config.toml
vocab_size = 8192
rope_base = 10000.0
attn_scale = 0.125
bias = "none"
parallel_block = false
init_std_o = 0.0
doc_mask = true
Each number is 128 + 24 x the weight over its row's rms, rounded and kept within 0 to 255. Layers, rows and columns count from 0. Numbers have three digits each. The size before them is the row's rms in percent of the matrix's.

# layer 3 MLP up, 1920x576, rms 0.0862, rows 850-943, columns 528-575
096:135108119125133132150113128097083111074096147120116111095156174109137101102138114170124140120146160127150123126129097142106163160101078108080119
103:165101122120119128106140111096132146131113113092143143118107102087103121172170114149137124129146079150104173117153136138142123134115128062138140
097:133135136100136174108152110150098131111157135130109096093128113082126110115163111118108130096107092137090097147136148116170158139101164140123100
103:127108142159140070139098122156115145120163154169148071105124191112117129121156054108134099123111101133134114143177105124133147153116142141131123
097:130162141141153079120109123152138119113086123107138113157124147143141109118125141138108081112121149115186145144135124106129153157114129134116130
100:140098125135091109106114108114167118128157149138157138114095100086120080125169107154122114166121158148118137104121131101116186142120099105154169
098:116133123078114163134161132141151109115183141148110143147159138139126157147128165148129128121102101117133085114136127160093148137104096131131131
101:126139148142115171106140131154122093112150159119100076133138127131153104136128158172185128103128110095147172150165110146141113136153101090142134
092:137171118119160132121164116101113145134113111169118157131107122127143083138089141130120094120138136169140133130153130117137129128107132141112156
105:162148116145124117118174082119111163141134112123088136121120125113154124165138125145141101173137141101152117149147107135108088116121091092141124
097:131160117158136134132132124146132098124151166163088141140114107112142134139117112089176114111159160133148145158142129147061149109145111164147135
099:157140112132107106166175145089114089094141150125084143126137122099125109159142081142140114098118177163137125124132155125146133158113139100162102
105:112168101138131095100134089161154124123133166156133144119125114098149138133128161123117151145131098143166137104140110130163117116140135104154152
099:141159123142133205120109117116120130144138117131148111137142171141119094122120130105096117123195130090147126098155118135122134114124117108138157
104:112163116124083147136116089059137125133145098156140094131113118124145103129110151128132152100146132154133124097093141127108132117060088092138109
097:111090127121145151133104137098113090126157131152099127141086119120100135150097136117103119127129130175098138132086098152165113117114169082144156
098:076144154117127124161169119115125138158131126126118107141162115164127134159121131113087097142089157113136114150173109143151095148129143147069128
098:129145113074144128108084137157150111120154149128154099155110126124125102152134078133151153106101172139150165131123149125101131110132148122096136
102:143149121119107152143102103111102080159103113181151113146114081121139110152114111094163134135141172130119132143149099150130146143108116130115101
098:174139090121090120103144129166111113139171109140150148112094092119130134153123111128179158148131136098127148102142123106145161127098095116105136
103:173105054127088171138101130113156147084113140163130166110125106185117129117138108133153124146185131135142117100121158106100166135132126126116133
098:159111145137121164136104165135136105133162108155152156121153124091158125106107109109115162158136167113063149171122121115134113132133141108132133
096:136159161137096106172109142141183138075127104108121131151138135139093148146121118120100122133077080157129102109139101103173110143102149104125127
095:089135124107161122150133116156080124130151142155127164142104135155123149099111131100107164141093109158126103088113123145134170112139116144128105
101:152137131102081125136134147131140142142100126177126111155133129138119135154149133137147120159215115180117092136095151190104142117144137092164137
105:110116105111136119120148115155148138130099077142095134119076076098138111150092113135094131101111111132101138130143123063141150114136116110122122
108:140174210156106159166173120093120153136136136143109092143158124095137115122143128123168145107134163105098133117095089142146125094114098109115113
102:106135130120141116090165166105129159114104148144142115096172114121178099131112147109113127157123148134092116164114109117135131110137126106116101
099:078133138153170080112143140128092102117123125137120131105141158132148118120111105094119076131136114137166101153119153112145122126101199128102107
097:146121126146095100133141110128138163131109105150106161135144149168115151130161108161111091120132096181136107140092128119140174148117135068147159
098:147142126158149086128178135132130126144084120147122146114109149158144166093134128089112154100143130142129111153131120113122137163136145107106098
101:141114082136065147117139155126154095110129129131132114175139147092136196093077163154150142092145115112120125132071121130126089127122124114153177
109:158133133126122101154170130115103144108130153112149094104164158126134146131118108101111127128109132112145147126129104169090154153169128097112115
102:108133105124109134089132098129114077126117125087157119116111113138130140102102124125148158117142101094146135096132113076134127088129145139135127
098:146156164125146118127163100134114138126096101155128132127135087102104120089118140097145123153102097153132129120122124128152107140140100121131107
105:133106149102117126163101166118125120123156148151124164139114177114126112139135139116107090112135121157126115130091107173112146134129087170101095
097:148152096143162112127159156145101116151134099155129138138097155144147160144143100161162118137125090094109131103147111106165112112083118144121139
103:122149145143120097131142137126150113095113167141135177096128139124140115125096112128131127131116121136137135125137138143117135105138139111121102
106:089150115125117117146131155105156120153179146122156121127126129139153157112149112125146078149120120140155159109101136135108119108138152170119117
106:112113124136136113111119120114124120138106100140126087120119140121158118069106116098146142107118119115171100116126134152121154148133113123139111
097:136142162129124176089134120127121166133159107182106140143095111133152110161147173113165106083134161135172129133118101062128161139144129142120115
103:147127149110152159119114116109108137157122129113105126129148130138096154117158108152124166104117136083119140157144093116094128102183115117086150
101:102077137131142083121121135152108132172152107149127138130171105125094137106127110138122132111172159121135171068136178148149100121152103121117145
095:088115137179131147085175139123144105149125103128178139107143181115087166116129152153111104139139133112142160145128106143118130117132107122123126
100:114173126102136165111141137148102138133110137117118108126123150107106135160148154134106116124135149053073118177068056132096142134106150105152112
099:172138162132120176161144124082112094124153125135125154149094132100124100133112138108106130109089120124170119124122158124118127126148133156048126
096:136142134146117119116110132125134133099129096120120124077138124115116138132131102142131135126163126100119151156131162128153116157152105186139141
099:121138122112106150127166118121111114140099109117120093151160149114124134092104187137122168150124126103130156118166179115134090102146057082164107
102:108136129104191123120150154118106087103109109079106139139139141118111158093129117116099159102116128085144114119098089155075117150118144097131110
100:124121113127131112160105100146176124108127196125111102128110126109115163124113116111122129104131135133116120150118130106098158146150151148133130
107:169178152097114091145144094179124094133162138112142083125160179093137135105098159100137153089152140110135119094134089157151131114147119177093109
098:119140149089145172138175146122121125182119131110113180090114107162114138112113132156096151155135114130132109081129143145161121146136115121121118
105:104145136090112150106147098138083135100127156144115144142135155122125112115115124153153123107151078082111147182133114122087140139129100149186113
103:162118134119128146097128111119141176143165148118122110092094144113166100122140133174123140117107151182121130145147108186106135110133099139111136
098:128134161135162104178148138148112167177154113135109155134140157115138161142103087124105146155148127148128133090142120145088141147181089160125103
105:106152100149115137144164100122131120133083133142118116120101125153162095116151171136149121123120130123083143125120149146126140127136111129040112
106:107114099135127137097133097121149115113107159163153178145103186149111106122143141123115156110131118122121138113102147121127108105109164165126139
095:084165131169121129143108117121119091152126148113180095099185153100136136106142171157168065178169112137132128122118084114112117117084109115129132
100:186091140138139153159110116130120127128090122117127122123121134151162123112161093091170118162152126105130119156135133113180123115144152134144133
099:112123114133155136136138113122157127131129106138123104125175098127136138141142138109108139123150145170112130124089108168132125118120089111147096
098:112109101131131130104117132116154143121130062122117119121091130145084145105150094123112128133111109105119164128148146142131110133157174119142108
105:146133082129141154089155133105169106153182070160139103095133119114147108141189125137098120132153128138138163134142105139138099089144157110134133
099:143123153152099116116105105134133135094147160153118167119137118144152104125073127145124117141120135150105138165136131128114137191116125162086115
107:115162130093105121154145126178141120150119142126102147134082099109157185156136130162103144132154158151119115135144148110122146111126167145101144
103:152106114145110126085129139136120147106107105114113110143131141132095134122134100081115062098093167126116105091118136101133140176114126183141148
101:120124130119137126140110134100193108136161127122116158147148139100167132127121145102146135116104180172136181077184135121133143127107105159162119
101:099139144092150109146125174126136132149101097115110118155140116123127133124140126136112143087192164141111135066120133102164126150177161090151131
104:123113144094114121096083099127128084130142132049106108147133111154159118130142092143118115143146096122039129080096153130127172107167183134114135
117:163123094121110098154148116099141112152122106108124102130129091144074162127137079098134125107165111130136085100122109152165165144070128119133129
106:078135171101165103125144149099150147141113150135111148130129122130117134153106058143128145152132102151129141128143150096118172141074116135087115
105:142194155135164164092102134073125148103154080173102120130137109162123110158149080126134128167149118143128160170160101165142074118130154131130094
109:135138100084187111126112150080113152121113137099098131147108128114109111114124149158122114137127139187124143082109133145137126111146104154140159
105:112150132131147141146155135090107147127188123167165117142148124161133098140108118134121120137129155144125132109140144143114099162170132149120100
104:147122151162127138152095161143113176137094153139109109139141138122127162122110127128122104116186134132170104091144140120123148172138151141128114
097:163106115132128150178139166156138130120141120123150132134172128138078143147147170123149127101092116180110117120086126153129124116160106128105117
095:130100112149146128089123157154097143149149127086167119121118105128110126145147142139143102097125142136103117121113110141135171108125148122153118
091:072114123122158176120119148123121153120181143130132104109122089125136127144124100146104128131135158100160107108111139155116123132109132127089123
098:146169126126135121104129083109118133103148164134092118129126120179097096176190138163118148133103127104169096102121111114128129161136099119123119
096:114061185081136147126079182095164088143139160144109156112129113091137132151142143160094131086159133130134131129131081133166123149108152136140147
090:184136097119097124134155172131126114105214178169126131127135121112100117131185136110103135127122144133163127185199105104165146093125134107111109
100:120133088111114182120116150114130124111122132124123129140098149113090130118106131102118132151121094169101103119112113163066151098145135138135144
099:118107112133181119117118126110144143122125109113131124132164138162156142138111094170144107177140060113112147141085146113111102113138157118146135
101:160137102151131106127122139145137138108129109106112078112108118156145122124098101141182149114110118095142147087135203119142062164135126131063113
100:130143108122108121156113122142134118105157125142155122135124071096084170110112162103090154138165065100075169107097134103148133137147135136117135
095:108101075099109120149126136094134128128088113168157107169107136108130115131140141121158126180072160193102146105141131091137129094130114137110066
104:136142082156188143142113123129163119156121161131110104142131155137084114102141129134139125108117119193143137119134120140133166137165126173146106
102:122143137137144120125144099171145157131088136138154133131160123108135095142141116100149143142131112150147120090186087120172067099220167094141137
100:116137081150113111149100100144137117107163173120089143147110130118144103174088093157160123139124132172112122155151122109161111158150129121133135
092:128128185132124106098141118159148150099125154104128116138107125104113091193115176162147137140102132124090108140138148083135128132108119167123128
103:106121188144121083189123162111153129090106153126139127167115119109130073096111095107118129189125139126104125149165137116146092121094130125134127
100:126109134088171135109141109109149136123155126149116134127136088104130155129135059125153122175135149104114062146113141137093140104118147115142116
107:115096160049138150089100124136082125132170147121163146159154105135128166131093121130083131114155105132123181064111149120117085132124091135124110
097:118139113152133144111090143122167167150130143120137132111144099118138113136128103111146154109173141135141145143110195103123112083195126110079147
094:126167130148150125148109128128050094132172139144095140116130136132118123092100139128100137145091123106131178127134121195104097123111124119138135
# layer 3 MLP down (transposed), 1920x576, rms 0.0658, rows 850-943, columns 528-575
099:093092138156140133114106100115124147114155112119132094109152124124157128114135136136106118087121148078107124127088090136157083152112047100104127
101:165132099122090120146122154149146147126114092146145115158165124147128115124105124119132114111165143118080113119097131143107114128167140167131092
097:104106097137141139105140146132175113169115153142124136156145130148122155101118126178161077141132114110177132112122117178078113114152096107154163
103:147092134141143133096104134143119144184116131130089064112088154153136160169133142123106118106146109137129136143144173161147147110172112099119125
098:113102158096143153165102126129130099170123096154159146110080168117146199134134091108140113132137126085107131102161126120128113140100157111103113
099:169188149139139161159141137167152102138164120121093163138119127130103108072104101115130146117108138123149148108134140109135118106134150126157118
099:110079157142150137145098132114106166129138129132120102118163127136127049151145149129140140152132165083129079139127111090131146163148111113133148
101:119168112131118155107149131159126106110118168128092103161111119126151100088158148197138133118148124107142156162169122116083072104132085119132136
098:103074150108126128079091115139111118096144152180116123124107137106097130142151175096114126159123150137157110119131170089090115128120056123128138
108:125159106131144137128140133126148137139101095128140133130141129120130123100113112106106119143129118110080133168108139137167122134129132137160126
105:112148092159151127152136141097138126145129140131172118116120108096101137123100142122149115138086132100114148115150153171056164106130086145134126
101:152160104131083071157135156134109129112122134136129131111144156111161114182129106148156125126126094101130119166112159115146116139136088150146082
105:132104141094122110134096126151088150104105103124141145117159138121065136112180142112080133116144126166141141166133133115133120135121178129106173
101:083134112134135133132145114122143122131192143136108130133127162117116147125173150105130102120102122130130084120077170134134136126132106162112159
106:157110138069129124096129126143147111163148124126130119115100169099133147134109148149126138162110142128155129137175137093110145127143119125135201
095:159130137136117133117094126140107107095132136084132087124136105113105114197117107082123145113081118123111144148121132104132143108127147123147116
102:094114136133133081064145131151116131129124088107112147122151146131113125091150132142138165089091124099149154142115116129126112075104097106120141
100:133116118157116110138129109152054155123108089164120136127114169104138159121142171122159101138110125120127123095121166092148133117151156111118090
100:101126102124139076126117111144150183127113155155108139121120138126121105145143124169163126135115066124130108139086143131106156158171097127095135
094:092153109135113165178116107136104130123152143131131107097166110118146121106128107114125103090154097118115101193125129123141117139161205140137095
100:109121126143113067101129173149102108141158093123076140145119116125125105131133159125104153132141183106133122108132080130167088131116160108125126
103:143111107082158121102144111115128133171132161104137133104152144104146204128150102148103150133126140134135068139094128122121127092099119128158149
097:131130103138149096108129114165147085103101095138094140138127146126192107119103136116121107079141158126140117135133138135088139114112122126128130
097:128091098128102148125103179143083111138100102130132095118164120129131096157173131141169068127150127127109113139176156135170124103121071127118122
098:111110129149153157121137116119103110131098134117122105156102117144149096094086146136179119088158110045087137118111101131128110104167181161133121
099:131124155139174137104155128153121178100132140101132099128109136151123116143152148143149156120140118140136145131101117117150125126116155164104155
107:150127154118116122139122086154118162132155159131108083101144114144097122164112123157134155150125148150109194138146121155153190171143125086145117
095:121140134095134135144168093122129118107101156109111112076134145134098153138138152162106153114127138141140139125087130129148148146106177142105108
095:213060096100105108121117131176109154114092140138161138097157141128107128098122134107148105061107139124121105120123124148131108161138160118130135
099:077125093133130115157094188186160151136109148149150132116125110110129104110086163145142168080165136084157134132147166171144143155161171146122133
104:129157138116149169082130102120145144127143137141111148138097120140163184133119137142134138154178158126143145143135140134112142110105122144092130
098:110109092102126100191094119137107145136140132157089162148140116112108094153155129110116101133097102152127091135111141131102156094132183133089134
112:184134130170146110112123127126128081137100138119124104168134109139112112104109089107147145122131119131150128169128116124137164103130166144132104
102:135125135134144079113086127124124157097131153131149121115177105127115089122172113167109112067130103105130122155132144106117129142135153132161109
097:083118169162152103124104127140121148123143129122128125107132111129136095113102161093130174129140133118118111171129130095191106111116118109142139
105:127104128154149126111144133115131169153114121149164118136148130142151107105131100117168125124102156132136118127109121128111152114153110116113128
102:156141122112135130108162117120152160136128125135122134149129135107131133117117131150146079133129123121122108110141095123146096140142085122147120
088:117170088129165153107113143116133107160080135128113090147118162124116070163077126140140119113144115118141132132136170121135132114117127117112145
102:129156119111142120122150156131137155123138159143115177159097124136187143158110155117124138083176147135162123162134130115140105131120127125110112
102:112156145101078163109158118130134178164106146117147058114113141121168135179138118151150169125161120118144098127100130152148155110163145139134124
097:123171162086106106155154127122141129123147129122154164128104153095139124080173103150113120091109143166100127118106120146131123105152139119103130
104:103108116144140130127164089100142129088137110142141132128098093104110145096145154145132147159136119150114129126114090181125179111126135134156146
105:120128111120123110141109123115149130114122145139143151113160187120082111166151140126111128133097124106110079198115117181095137095105159128078133
095:133114147121124101129112158143105136099135122129112133158110144141145139144122135197108115146132136113161126115101117148117136145129039112099150
099:141125105109128057112116124144174152081094106156105087106144141127156129134136117176081145132134137100136174130124101101171133131101149131123129
100:093136121122126113146130087136128122135172158148139135110076153125088129099109144142183126113142158155145137115123138143130128107123084136115138
096:112166088127108146132097136120121153138116171137125112100148079143113117127147114139134159110162138099112131132137140110144123115099087124144088
098:143125102125094105131143114147135127131151131102114156133118109139148137105114136167135109115128152121119119158150101143136120166124144147154141
102:153078131092135091126156130135113121114105120145108096112125105103123121128155116127118135166115109196131166144105085105131129140106150088140113
092:137143170148101168143169108091157152160105134120140178128154113157163135155119099087132101145153109159112143118098150125203089144118137181113097
108:156131168121122092155068131162138085136127087142119091109146172103087131133095160146136110129146135152124136110104121115155103157093096139141142
099:103153166112120144105155096116131160120136103128101119153112139107124112090150133160124112155116175179171127102168147145166121105137098126124095
107:111169136118144120123080120087108096160154140101134150128143112136098169159123161125077094156117121100164151100149153135105166136152171090099108
105:155128130110175092117115120139148135145151133143116104112146117136125134145123101139135111104138148114138137114148114122121122117120101153152110
095:193151086172152115121078101139110096113074148132109149109126144103122119117098165124162150096089134184131131124142129112133153156098082107135175
102:102129089117124099112111108144175099106137115129123155125146115171092140152096134143168108158145132147127151066146110143135099142160111155162127
101:127118145102101079136126064149130120127140137117104099109128139133097133142117109106118167107111133127137148104118122139138111130125168159143143
093:121122146098134116119114115093148129172124142151131087105148159154134109117150103157127108178069146135135125103163092112118123089098089139139112
093:145131117138111098138141121104136137128142122131141169104127121101131125180112151141142141100147095110147145110140126150100159095156210139123120
102:130193139162089131111115140144170156169114142102117090107120141158115106135122112177139127119099128115167174150142148158105131122088096116101109
098:145135095128120137156133125129102149126116083108142096128120191129157117141094135099141123109147120147137129108136110084135106139112190156116098
103:135085144112153115151093103137129192188080107154159142102090147146117109093072091110118130115115108155118135161076167102138158198128162084134117
096:138117110126106124149147104144128137124137152152134148114133107138120139170140124144146172108097122140159114150115107102144099113103161123119161
101:098121136128129100176154111127119137119115126162104132097141102123098074098109140133095104126124125104106102135147117141136152128122106151150159
104:139130115137088110093110136098132132159164114155137123109109145125130108142140094105103173161150135124165081099159114181130072085145133112113128
110:123094119125127169139125130165146159085168114109140148131097173111127126124127063136117109149107149103134146125135167109106127113112144166146126
094:080105145118145130132094147112094131122109120152100154132123152126071120130108110144148156144144142125113145153125187090144120139150155132144116
103:114148101127136095132100137136116168194153100121133136143131164124122119141151115124099070099077158134131122125124126120118128143126207137085114
110:149105138166115113144133123100126133127107102128117124112133166185127153103127162111092103119143108165091111100141120130096133125109119135109132
108:100082121109113119131126147104120117095098110143103124167113151089104116132087109105110121151141114120152094070140117121143162089113120171170114
105:110120119140132097162134084163133146178113106136101093119123116107143149170144124131107117114099131176116164122084101122116087106126143138135077
106:159132154115146120154142148107094140107133143136095108121157103116156122116133162138114097129187083109106139096170134111122157092150129118145098
102:145141139163112146127158099131118166122120131093149170155114159100123155093130170103071140151091150094112137113108134169108137111127117148155112
108:114157126143121077129130119134161101124099154085169121126118136114175131144109132177097114127101142125103143094155110123094137132131070109152137
095:103112150104151132113122109129153098169123142117136127144131103095212103088090111162139120132123133094132076146139137156147120120097102095108124
100:152150083134129157146114100080154153148121147090114176179088129112150137123107122103116168126146138134131127138153150192124124138120111141107142
094:151134123092130132139139133132080122134135107104135204123120114100108127078140150136134132101126154129112097137081164109131140124115157166117133
097:110155136156123126136161137103104100118135099136179108123116125110167130109130129125133158120122131125146167115144131113128121120136097083102110
099:160084129141130134109146131159090118140162147116115142117104126155154096153150157098089143103128100156127156059108159163122136169122135104165123
098:150161095134152147133125102127130143149164117107126105132134149097116143082118108145096154168146117130137099114155125174097104082117116116105099
101:136083063120131137128145145148122157089112135157123119131147148141102133158096145129113138124103133105132127128134163187155146099147041171133103
101:109118131146132110153093090105127130135128150133136136116115149116119112115137109099121135100106168158112130132120156166122121123124149140072104
101:131136092135137120114128099142145114147171131114152104113156161161094150167119124070074136163157147142115142129106143133126141178126116123095124
102:125176173121156100101143121125100103112104121108164138163107137102127128125115099186132152093141162126071142114111113109140118138118163109160140
100:164174142094136127114165113157214108084098108172091142158142120163177135156166142115127113110121115155118164137127132126146120125145109125135107
101:182118103136125080123138124129132108095150102126123114091128122105129120165153130148099129118124095095106101070129110170115115118098160114118160
102:080138106159135121105151075146113113151135144124156161183132135097166167141110093132108120125147152118125118167095172117094133144130138145114154
099:103102121118143143103162128119075138123103116115105126183146147128116084160158113126121141137140127115148166092134120163181126147101105153140167
091:140157081133169142144123137115116103127139119127151185129114160140128167105152165136126141124127122130189109122132136167136134194147108102136081
106:154158118141140131172127132175115114121133144118132132132141086127147134097139087144150127150086149140155169103143109170151126084115112100121152
103:112139120113133105134143144090150151137137134135133112130139143156083116125138071133139112104113140135146133112138128135121091148128104106099121
107:123140124143149155122154120158069113098156141090132152143114185158123126158112112100117099096141108119101137148115097113133130146102147110076152
098:137113127123141116145102113128105109153092126096107125137154120085097150157145158099109123130099179135129177129133098126163096121122156089149159
097:159101134131110156123126082147170120097161129125168149146071138135159118113148112108164163091122109102149112171114086123121104125137082149149120
# layer 3 MLP gate, 1920x576, rms 0.0843, rows 851-944, columns 528-575
102:148158130123139101086159094115083145158115156098150135091103137116112134142166104137140168117111114083125155115085136187136117121149126131142116
101:147106144103136132125095103150100082141115116111148125131132108130130110089134121099145087150128132156143145111168138153166129192103152104133110
101:128093105127179122118159097150101159133136167095117134171143098133124138120112158131075142133127123104108145085100152107127159142128088129132110
101:089100151106140100175120135122167117206163094133127131162159146123102164109128125116117127117114159158180120146151099131103096096119105145071099
101:110114131118083144097136123169110100138100113121102117098167116133118124119118134162146128134093140153178150092134145136113104107128067156149159
100:096102119123169121105160135089120130117123086096107101138135114125109093130126128105129110123118152130136140091085099106134094123147151128114085
098:132109103101124101122137129163150158136139124139158111145097102119118132138109138160092150115115112129114114147182124073159159132175143112171183
101:117114173152130137134106116127119098142119105131085132143153104144196142152166156210122117115140098098134130133119102181125157156129114138138150
102:152150135139145111182120183135117091129140121120083081141120095132132145097133126142125148133087114141147094116110102129094106166122132088127119
101:109108110110112147121131113133193126156142099141138086143114122152146106124092070129136100086178141130128149094126134125149113128143160183100106
100:214124130127113142144122119131147095167122115169124146117151126164064109086145099113096125137158150139146122085076135154102184138095148126098133
105:133118121102142145112124104106159114107157088155153147116153135122108111154093163108141140126110139090131134121111161178183115039124144162135118
098:134115165110115098111095105101145088166107151149134155114126165124086155148102092153134089149126128111149144134123139119118131172165136121149075
107:121197095114104138154082110100111118117116139129137141140098138146145109143158145157143164081092161132112176109110097132102156110100106092151107
099:120181109110143098149115129127133160161158111116122128132157153155114099160139122120147144112105122097118115153146164144113112137152115159110098
101:118135142120112144141059135138118122154117130132151128126158110128088114121031108136186126126090147166145161121128098093096119076144115102176139
105:121112140124154151147123111084104135138140146105132123160138175139147133127128143113106147155110131120143104165097102095156115081085123155142145
098:116120168107140127138161142104142093150161102131160143115117120060151087141120136147162079195113130064122114135117107115112164139119167093100145
096:097141142138124135144127128132122156146157164135166136093110105114127124124131147086138090132134141104106114176103147139122086136141191160070134
102:139134100131120123156159115156133082123149150081139112129132145123136173169139134143156135135165159139121116118123140135096164110117135147114132
099:147066199121139135139108165136126122125091134112115115151148154138129129094135108153142154125140131103122127119141113110167143126117133097123113
099:163070165151162135100096120149133137119119168176134139153108149152093167094132132137154153120113109102132110176135148124145098136111137134106136
100:102093126088088137137119126127121146131120108141135077130155131098138094152138119129124111123126111114125191164117178105143119169133122132104137
103:139115127155133123178128123123110168149101122105160146149164149143138125113137132116135152135151099141120133067101096134155099143135084112161139
098:155095128097163127132117131146113122135171123162140145148135091099145093157146100106109101109127091089121113152114163120115111101149163170147109
098:105152120127109121177133139144132146133081043097139108157145127170150123133170144136140122111121150115183124145149137106157128113129124167112146
100:148159132084137128119091100142111116086159135092131141136121149133115152122139103152142113124124147168157128101145106120169154154137115132119204
095:114134132119129111167110150125150119110142130111103120148134103141069133130143201123126140109084168108140061168101107081097115119165127134105168
103:100083117098137108144133127137113151182123138124145166140172119130113110122146103115149135091103143117150156109141117095131206115138147117144131
103:130119137157128118069133133143131104115142115134123100177138139151156125149129152133098142135082141094126101138093092109160120102137115092161147
099:080089082145184142091133099156189112112115175118139094094133117115127146117116117157135176141149134150142129082117108130162135123074106112118134
105:131110181162170106112164130146139130092150114140175119143121112141120126076144117152108119108118135129113119166139155130135140133118129100130112
103:114134146140127086143168175197122132079163156132110095141165123130096144142070125138119156146135110103159138119166119125139139161159093136119141
096:126163104162099137108092126105144156109105098134143126095163159129168106093118115093127116122131114160139146168171134128147104143154117155133205
103:146160111136164137129135113102155148133133177100183138096112116134145131123122133117115152144131140067121089121140166093154130125114146110084139
101:132145122161141122120112150154144124105148143123093154137124105122146194124145148122122082150113126108113113160135131119134097164140148141121089
106:152125138120099087145131110099114128142165126113116207103170107137159135100087151121100127107110159129108155114122044139081143174118131122114110
105:155177120149138141149154162185162158128125104109116162142153122159104114156169094144128116092138114112117088107147110166142110135082131173118145
107:148131172132114167147116127139131152137136116081139173102188114141113110166087126128158081161124151128120134095103117127146183105138113088103154
100:110077121147136141141104151138104085143083164104089132143134131170168124121099124140158147123165146129179135153101113121152128168144123128145095
100:038136141172103124131154115086167112136131101144135161150121158103165118116130101116132162125125141128155147157095151160096117132159172107131076
100:132119129118144124101157103121101136131129124128099120138105130139096164121115111151124113147135107119132160102139098125147159127125119083137124
103:135117127117177159153129137166141140159150161091100119139172133134099146120152160137139127140129154094128096107091095136130143121086120083061119
100:122115137158187171136126116156096105169122123086092153133099140119143163116130099106114115112146138159152120096146123145189181119123160081154171
105:146130106110149119109106085128150133093115078140118109180104128142122151135147104131084081160121096133103103190127118104158113163151085113147118
098:097092111146159141137131103127163074101133121182109113143093106095105133103128153151104111140127120152149122127140141162171155121150090174117156
102:139130131161121149137133128152108109150153129090069168184160126136114126169146133128151147122176142148106120145097063125103138178151115161113163
099:104132159113126133124122116132145171126118148155115115102114112120123101116131118152127135152111108156135107135151135121161171111112110138137115
098:122123155137125171124134165109117139141087096080147120153121166150149106103140144101135097129143101124139158088121131123145098144113167125115171
108:093086126129095101123113140095114146124085132152152128083174140174126141125182092142156110112140108113112115114152175129093086137146134106145104
097:093115125077126143099152108140124083184107163132116113145121095171129115115076156101079167099108110131139141137129141179111130181155141134126159
105:188169129108119094124104117152103193146155133133076072136099108104116147140144082170143139111079133102166099143130109153099150121124147107157129
102:116130188071125143137081134089142126133114117136118122131082089138156130103145130156119102051153118135123138089127146113150129136127142140113161
096:140161155105116126146180148102157117116104170139147110149086155122127141080141106129149133126171093092182126122153111116133121114133090105176095
101:134137155096133166132063031114157143093094124100131126077151152123079137108122134119113137123136144118168119100138143122108116146124095137155135
100:147121086121120118149107147117120114082186138060073127142114095137116168101108123114123115173125125155130097140127115120121152147119110115133093
094:137102105078168112136150108114137158170158134154109168154132055133135119174142082103118141104076158069131152102142138161122123106120124165092133
097:139124136130145113130118099124111135105126103119142162099125121151157107101142118149139107171079088096138177102143135112133105106128139078151182
101:178141153117145099112118177132117113136085125127138104124147101136100141134120122094090151138195126125125139137137160153106124129075101095123117
097:109133117121093119115128142136123138108106116131129145130133136174152143117151128137131163093134130095109132153127186145152141156143153108099151
106:151151095113186164129135167146120125132145077126100131134209147119120141161152120096149095113130128089133169102164091155128080085101105075129155
100:070136114101144130127159148135141100205176113124153118145145111124065162127147153089102134147128066074142108109122117141147078113107132119120165
103:163113135113145135124153149149137124124125145123112116104112151120131118124151123129131127113134128154120144154139128150162101158122090084200111
099:083086133116137114148099106100104151171141150116097119141134093110129122128106111149102111120127151126152194156096144123102105121138141093115119
101:117154150091149137131135147132101190137153139109124162131145109133118148161098142120122129161172137113164125129135091114158130112117140113140127
096:097115124124130092129111150117144106124100111135102119137133126155145154168109150132144109073123133126118145106131149088110114113156187097128134
104:096157128112140146122137101116130099114158142127116147112142090124160169162073134159128158146156105135126118107137119124127097137068125137118141
105:153177114148145113137112110110136131132097137121085177126117121105150131110151129128106139137138114113136096102134143150128069084173111135092102
102:084101171117080160138169118128144127136145137153111151131102198156106122172120148115124102122120152128160140078154134076124091137117111125101131
104:136132143136111111128108107110132141112143102160121145137136141121161127094144113126157152125166155116130117077133122159119133154120108094113155
099:125099118144136081139192138160112092133135150175125113101176161108165142105112105119159090150147137126143171103131123136083120097152098123119110
105:109119082119089164145142122124146134092129124167111137154137136114143122093141101142127165147128128089098134183131148180086149159091148141113117
106:121128161180146139141169114115133104130094098097131149113121121144113120161173206136139108114141074124134140111136155084128141119142140096118108
101:158103106110133115137156109168121112134162170147135134117168124115148124124115137139126138151085094128139163122107129137126078141198120166143145
098:145100108134116128134080163103134124121114088160094128097135105117158105124105111175147129136136139091108136140133151131106123123122139124110145
095:103156122172131144151102081098126142141148132109146092113111134112131160154121120135140148087129184145129157076156121148116070123151181123112121
100:148105133119135127175127117097123139093149145152119106100104167102140181158157127155091081105098139124151144085124138149093099126090152117098135
104:148096099115128117108116108099152172123129125085097137134092106114080136077140085112143128155169103095116097132142113127114127139126106104116131
092:083129161115084159142170128124086117095126168121136136118125111141156148091130109116156097110185123121157085126092133110067086143104137166090149
099:140086159088150117121142115139155135093129157180094088164128123141117132160094104075127121114116076116119159111088135107149118120113159115136142
099:116154139117110115084108161134098123106111124128114128117134094174110082172118092140085176136129160083148121161130178115148142079116141129154140
099:104179101101126104155134066098156119102081106110080109173113119126119105134083159189123087110120106118120136150154145140146141122106077078147134
098:138119097153105149134130129121142147105153172132113158123110140143085154106117142150106123102129097172144130134068133114075115092128096076182137
099:110133116131110122151116112081108128114107132077142128145085161101105176114113144098085126093141130084138136185153103145145102136126130110120110
097:137081114122104138176149130113131141084153103121143119144121132131118138189151149141139131133112145096147121115099152117134151116114123106131119
105:166119122122176091121134132095164102113113104098114133146137113132120107122129100119147091164136123132103130128150114197160069091140114121114139
098:157137115147130118138126123165093156127132105161103122095112154134127144109117132140119132135079119142111122137187122140142102125118156144144142
093:149162130116082147148110119122117124130122114115091175097177136123097081091091131166139101166116107107128153128132109112139123141143118111176125
102:128108097147129132137099140113109110145133159112160122170095110089144114122104138117119109148121144151078173144102142115169106092092166101108121
100:100103113127094167136101092115164112102143100157126088107127123093081112097105132123134156176089105099146120096107125120113090127157143171100104
101:113098135123115128191111128182104142153093152137131114122087109121104096120108129147170116126093102104105155143090124169099084107116137119128155
098:145137130131118128166207122129132126138127127132110083141138146157107127129107109138141135101132130149133131080129117089140150102115151155139158
097:153082115122102101106122129102144129119104153108123136113114180088167159129095102136135096097145088144147134128094115142156121089133115111137091
100:136139130097128145144129154132118112108131129196133121136167110137147124126118150120136122170139140103147116125201108150112139132101117146113137